From a checkpoint of a small transformer trained on Wikipedia: 1.96M parameters.
Each number is 128 + 24 x the weight over its row's rms, rounded and kept within 0 to 255. Layers, rows and columns count from 0. Numbers have three digits each. The size before them is the row's rms in percent of the matrix's.

# layer 5 MLP down (transposed), 320x128, rms 0.0769, rows 4-20, columns 0-127
097:156125134177136088144106154124102125108107104130151089160118169167161140097100124136133135130130131131145108119097088140135115092138107091152105102173096126124149133146138133096115169135100163129115154108180123115147132118158115135117123147070109128095119110120122160126095098147173127085139140131126112150158137138109143110122121101128156139120122070087107160117065147119116164101094
106:128118163147099100111136148154103146122114130108107093107158126137202165135142121117083096131147176151138111112164141132115107130158120097121115133087119109151158097138146119117103071107121106165143127128142125168149095124151127135107152111133110141148096095134124106111114098074132130127166189137092142145133081145139144175116106140139182137166120102141125104153116132155128126143147
102:170116057163153158065055088136083158124116175124118135145134133111159145125130134126160116113130129105138122118144090118097144135145148157140085096133131118119127141134155143111122147115147147123148142101165099126162150129137102162154109147089156115133130116151114165127125132150137087147146149120163115113151086167134119114187115122120119130113129121134176138101143128137127090090138
101:076105113135112185137116145126119155082104136102112131128146106127152116191129116121150150165122116158149143163110127131107172131133126128151126168121121130112121156146104147088070138117124126132137138161167166129136136152100134126164111182131132167153118136101151176147146129106121113165152159142146107091136141118134128120151140195134159140116132142135078122090125158134112163136090
096:152100152103145141093118136108123135110119084132136137144150121154080142151139139148130153159148139118129155094121140151132077144124140093120159115139164123140110107111160130098125167129143136127075119100162139117173119081108165149112112123127146127173111101057129108124141118084148164114106070126126138108139135122126133143123128098137170075107125109140158089092159149169139117123162
096:096128144151101097105119141124144113146109148150142145118116154132120123151083132170117133110041122157063139138174106118121107124113119142149106106096127119109158124177102112131120078134108115150139107128140135183126122135166125136167146136099163105135147113152136127159098114144104116088153135125115129091126121125111104087127160139156125128121111128122104144185091149096143082091139
077:137107139163143113115087110175149096154204092108139129104142149137124138139166133143089151111128136110166167155094101100114137134096130115133143118123163164117104120135101150126125154127154137128143116102134135157163131151134146124155119124123107134130088119144172156112131166125115157121132113191142151156101093125151126115122194120123096133182100120120150156130159140148167096096145
103:114103141110134155117145164080111071123122093118127075102137143141121163109127130135084175130135091137141089143081114097139117152129136110100142135117096125103139148183152151151125140063163095083107133132129119151119115142168143147145164132130161126134118148097102113140146100132116134110112123069078128126089099141163123146118115108139110153122154132154124099160117152122119113156150
104:092095152171104146163117076146134081131123131126142151095182135083139120118170106113171154131119132112136139092089148107115144114178140123127156086123118109094115150108114109122113149120112142155057134123136147121150160162088090071147135144141120114127124147151130111164140123135109113120150136149118129143155118150099133139180085127111139159114115117123134136094152139104121105086118
084:164127104152154116156102118118206121146092133135130085119118150150153164121081130169061083165126080120145109123149147161113124117094130116138084114125155174125122128121089109150109136149115118134110175123124111130155110133131131114134109142156158124142116134084123125096134124140107134120141123101109085103130145149157134107148131125131099113150167065148123138127125111110172127087147
084:124149101091078084086146092130098074132152129132107094135132123065159140116148085178165124115134128168140135149101168132144147114097146108148125122136118093119153130108105109118127132129105131149122100112123099052123109135128122089141157124132158130158106129126116151140140128146145122169090153129127134132151091124093154121107131128149119131099112141150080160106148129128115122175084
107:141106157163128092114150142138146106113097116146161115089125155129083108110166122118140170127125139119123138129100146163128133166121090159131065119134111116140135104136149100104165141107108109107166192148119128158126146158131137152109157096132116129106123135169116113160131114111162158092141115133113108107113088094077139113133082123104170163121139130105114079103156173148121124138107
104:141157123148168149114145082176125142116130136141110168115125133095117134102102076141114107133134144083130107147104112159125133150118102153121096120140104139192165133138135122155178141156142102139137135167129116106126151120177120141142182123102141141084109110131139140137118165094091119161164136154147087154125059138145142144114105087140127165125112115160126125107110106104160120147133
094:125146092113105149108090102148120112123128088076124083100159124157139149132146125154103106164139156148133143125102086154152123123136119097108147162135144085131140126146128100116135140164134146192119114112117149144110146107150094109158193114097138124143124121127125131120098111154137131153107155183141130115110122133156115103125156143155130143144092102167088107122156102147149150053108
096:124158151127102119150134089117109141126182152116144126150120124107103134092098134041103105177125146080116099119104140091135147156146110127083146098134161101145127140158176093094155166170134103161157170140151122112116131082137087119132132150136102109148093116109132141098115121089127117109116128105092109111141124115149132144157154145129108122159150123146136114157106146145101125121119
099:099068122137148111111118142114132124108140148125143185123127111172104125116100127073113110134142083055140126101175121153125125148138096129147141102146108106116113121122091128152093124148137153135129115135127123072091178139099108151112098137100162147123171126127160124102147099153126170120121143127113134158159130130096143100113091125105132137108156114134106156111156181138112099161118
099:112111141132103100135127132162116111087143122137141138135167155099136081101089123130133165052152156135139145165096155119114122114131136135157163112132100074152117068090126137160143124140095101118147144112074160154150107151079131093137149149133099129143103164123093141135110145154125115106140107139149129130111143067134114147117122125091092125140116117140105110151141110102087135145134
# layer 5 MLP gate, 320x128, rms 0.115, rows 5-21, columns 0-127
106:122136173112147082154123177101140173137135136146162105130095119136147130123139116134180164126138110121162119138145128128095127107118121123137127143111114095163136161140122190107132102136160111131082133161083115115114130124125107131108189102128113139085123139159116133162147126121090138128168113140194132108148123147138099072118124152123157081125126158108145152122148141145135158122074
101:162188134112143095154131080140140149136105146102126135127169100156124179134093127094075084124127112099125104113101110130124158074121140143121122130129093177123099118112117162144119087120136121114131183156176146139132174125142154129136127134098124099102139165136110143140117115088150143150144146142128160158146111143092133138102106081142093147090153152119115141094120143111116100131129
100:094129169106155098121112137108116142132150139164113096105175135127148136156186174089108158149107135168139170074123135115118113136127144146124136124105112170140166107149111110108157120110144099079143135127153097120109171108171116109094099104115108132149098151162106132153111135173134116140135132105094136152128134121127062145129117111161111150123111151109143124183147112144133151119149
094:167110103117101123155108109083140102095137097115154153081140154123171133150125105149148148120167090118145129139102137141146164157145125109139135130131126152152092148092150168135151108145119123182115147137152113150107136142119118137106120117126100115139138147158120193157124133122119140166185108168064148134132144143085089167128122142135107074116142096143110111116136174131142134145108
105:101121098131129124124162138163103150150123149135132123108152106143132126144153124109117120166144140161061100157130202112196110176110146153131150133111163112118143109130152132132122162129083163131121150152158120133160126096094115142105123103121115146113132149107116154120103101126116140163140113125162147133121061106138092089097097135135151136122110119094136137168102080120164123119107
083:117100080107156104100144185112120130141118141146109123118157120153117127154117104087168098085078133156105140153105131154091072104156111124098108133111137098116167162109083139135163136134127131085144129173081158112106170138106160142128122117089138149133145132128140113141098104115120151164137114126121148105145134119157122117147135129134120101116170161140131092114138150114167144185121
104:162141160174130148136153112139127099068149126119174126154112115155133116105082117115127143169092127099136141164110127126127139128130143136122113122146131176126096122149126124154109096106137134103123100152119135142109099108100090110126115107118130127098131119142150142122134148160184100133144094095093178165182119108098135166114080117124114158094116118092107102155162141132156126078090
106:140103159126101105141159147134106131154123122095137095134156139144138142131100107140120136129161113133134159142124109142144105084117143145163142102134113109119085188161088168151093149092167173135102125053143104134137149149128125099124129150159125155071136115117127156130117155130197140120124126123133103141120130146115138121177169110121143103070141089100147113138112117135152126102118
080:100130143127146119128156156118155149149091120117106174114146131132180117126112125122096141116098146121088088114122139115174134114111095093130136127097147098147140148120065120120129151124169189106129116129119102124119140151100126129141144169149088120131177169135118103129115128127152122117158128157120067101159157140136109127153152138171195144156167149128137121115122120147176159105133
082:126113146138079133082081133151065141129157136129106134158137152086154108117124134104100127138115158137130145155149113130097156082089088130085109109155138089111143139111132107151112127139120132124130125140133136144160159154143149126165153150105124170121124128122100121150130112153130132103155156116140103071169129135162111133135132190118133157155108152141170148131141138104129183090082
109:146152113100135135160110115163136132161126150147136115123083114101119138128121145143144159096140144160138130112143120110109102094181122109146125127186122138154145145148109145078164118156129099141117106153120117112121169153177127124076183118090097141100124165126132097146148122146122161133127038139142157098109103098111102116146120134101102117131130162091160127102112154132143130146113
102:166106161116138128140158156146099135129114116132137139121129137089091126109165152145111107117164105125142127140109127156107140090137125139098166122101061099124112101167099152091156133143153144108091095116117145123140132134107111137149154095129152134141131179123133108116111105112129146140122071125118099146157122094192187120135163068130115140181128144137132165141135105147097122106151
096:158117083071151134132156122151117110077118118099179136146102146090133150122136167128133151138123123117118146119129137132093113096144128139119126115145104172131169136154143117122116129079150149101144152104149158085133122171137077124140180165122117130112093136139151081130105184145112141197105143127085155103110136109133101123125117153142145086126124124150163162130141132109112133129143
099:141125157093097125161151130151134150153152169146116092137136146116109146142136101150151124117148131182107109106117113114123148113109114172149156141120138144108133150127125160128106131128127113108117138093146153115153114150104123134076073121150176105114162145106113104099144094093124128157124107075126080094124126115109112121114143093137113167144107121094209112118120177157086109129103
098:170128092150087113143148126103127138116133122130096178136161064140147122077163116118091091140130142138128144143121152159115119111119081124159122148141114152117152129146108091132092093137140126125120120116083110149144165079169131111111136133150119132081177163155166099147147118154157113116155117185142103124124072123121146156145103148158137155128142138099160131149131111138130149123130
093:120139164109156093092143080137131158190141109150104123134112100126143128194122088101099112114127110137088148122132165141134109131131146105157124174133120153136126128194122092129110133143130109139139107140161124123121116143130133133154147125153099128086147097063096087163135124088115127175124098058110132112176127116116124119128135135124133140119147110143140105119130135146149147107172
091:139151139135158106146142073101153130124116142113126107084108179127120142102090125106132164125096107113158139133118138104091158142125071108136138127092116120134103162119135100134171108146141158118125099133153132140162053156141095109157063135136103091113109137090159146147143118113140126123113106107124136148122133104134100127106089114166105125098162109127125105117099150089156153110162
# layer 5 MLP up, 320x128, rms 0.119, rows 5-21, columns 0-127
110:082112137157155149153130122175146118122156092116164141125129122120082129151127144114085129104125150142152124113147113139131113116153114123122156147124152141134125154104080115137176165144112170087160159121165104189145113144125164168094104113155115115157182147121121103110118117101146104146108103119154151110141082117097139155099120142135162144114140171111104073141145151105156128112140
094:104104126137109154142151126133077087118143161150155136157096164115123091166109121167154192155099140150132130103111148097167123147150130101101149134149141115183153161125109109126125130125122128127129064122101143112137111139109129157129123098094161182157125111132156094141139140150125155074107084132088101118113133110129128134132122163127142117182135125102156132108135104128153152156103
105:172163101123143149154134104160146124123142141167126158113125073135147089111115120135123137092117104148141144099121147132134125161137104141123140128091145141139132074100149107139142117149098088122091109155119164162132117148110107099108110130152103084147139111171157136101085127131169133123131122097103114166171154171130153128117154124124124095113164103147159080126122161121195106143134
102:109138129097127110161069146114146126168080137128104147105123148098123128119153107119128141120187122090145081168142097116169111106161087132122085094123095112147127102143138148182106133137148101134137150129105101114100106123102136143124168162127098156144128142153158125090150137132168147158164138154111154120123168131127121143127115106115103139158143162107099138101126192110130150122108
099:127108146104108137088136120132177104119124098125145111143124139158115110154111127121114144145106116143116153154121098139124119208142156089118124145126100164168069133134080147164127110130135118119169123151146080118131131127089091155095126136147085140123101137128108066101161168150142125165130093128123133176125118123155136107163109151133141135162141135115112151128083126134099158160110
073:140096079169146168135122133135138128140161135110094122134168149183135128137115076099160106129114121136143129117108128135120087124174113143117140136111124125067151129163122148113142133135098159117123152129148179075098125109106132115083137068134153159211140128143106155138111100155127115110106138129125145130139122107171144108087119119141127099128115155106131108123114090132139122167135
099:135154158117073121143127120144157127127101097108087122141141065183146083183144115123126137095138164132129101138137131120125103132121117126165128148144157104092120159128121122165121123157123182141098130121147130137086143112096111115143124186093176121144128154154130077158139101139131104118109134132090077155123151124096124114119094166141115130127165144115143123148148088118146157137130
101:131122146136104144105130149146131105124118120139126154162170124155149127101086163129133155105150130078151141105132122145135165072129117109142111072144160130142122114155118144103169142118082090167108116145154086120094146124099139145133179158131132124154127106132114176124177088135115132109089135089138131120147126143079148131130157150117138105177173127112162119118126173102140109151113
085:146080174158129164130135087123087123101124155125136137129131114132092125145126160144117157161173135151145126101126083108105101136166114163127115136146112155110120125105143126141151125126171088092142085133126154142134138143158113133126119130126131140146139121165148127107144085136164131130127082172123118054144068152111125143118099115083136153100158104109096180137128110147143131117165
089:160134175122182129162142073128120134108099132132139117130089097145122145127086135112109138112150142126151100110112109145148091170111145145117142151123137117114144132142156086139151105152128114116090181157138152113064144103118134149138134131132145133104129083117146128123148104102075097082135151128176151148124101108130128088152155145168110110145106132107155131173110102186135140141133
103:132150101102125131101120125102105157136142139136126162113107106137144136144123179145153142153137137081106122178115150105163112110123129088123139189113180138141115127124140076155131132147156178129073161158139123115162121148117079067104109167119161143125155114090121149132115117139125126147099154114125125141101102118116139131100130136179149163081094091128103117133127111096145123122143
109:166078138089128137172164148122145169141136145121149126147111108087149154133156126156097186111125128180156082112115085108110154123106137095119119134126080147081093097098105127135104130126078151142123143141148119147106134114095085115097111146136149121127132129146142119143096098194098158147098107106115117165122143114136118147152158135105141100108127141099119150134125144117148157120137
097:097142139120152113143141111111102123114104184111108156129092122118161097120131116094175116134111131153073109140132131133138105106104084144130115120155137146136123160108117124161154105103128134122102158180129159097171139168102140091094094145146117116101138148079178093103134108136127094120139126103132135118139113128143136093123142096087184136121155082074124143122120111138128169151109
098:102121113103094132068115152102126143119094131162135110092092108089155119112129115123148132074146123162154127129080149126133174159136154156144180085140143151124143148132134117119094143091101131142084096095150133167107133150125136135115131153141135133117125146119125131125099107097116144128115120110120101083142067173087095138087101146120127119128133159123161128135124079174129134152142
106:126117146120112110117121159128128121120128112110130135160131121108129153122162112147102132119146122169089129156123045112087106144112149148098106180107147122161154122133119145092123070145102144140116160108119082156155117108136115124113104130152160095139179152091151124144087151119130138140163116103170080149128109154159102153093105132178142123123132132154109098122141101162130158153111
104:140142123126138158154106090119151158155087108113126151107112132089118118113154103110103108141117129138163095075100085146077110148124123149123099148137176137160149170193122139114102140139135150080150104136176100125105130143133151126161154147116107151126103160089155112137087120140150144114133123127160141149125152133139115149139102133188149082142142098156124159106143118144140119096103
092:150162159129145104147124140121132107097117105139145091131080087112141142141098129123152120117146125133185157140162156105126141111175094106130125121105170123099133107112155112103117096110134125111103094126134201159089090117145150102148107093124135102139152169186116143149111096141113110085140148118141173150143121120131141149123156113156134110139082099133133166144115115141143096091114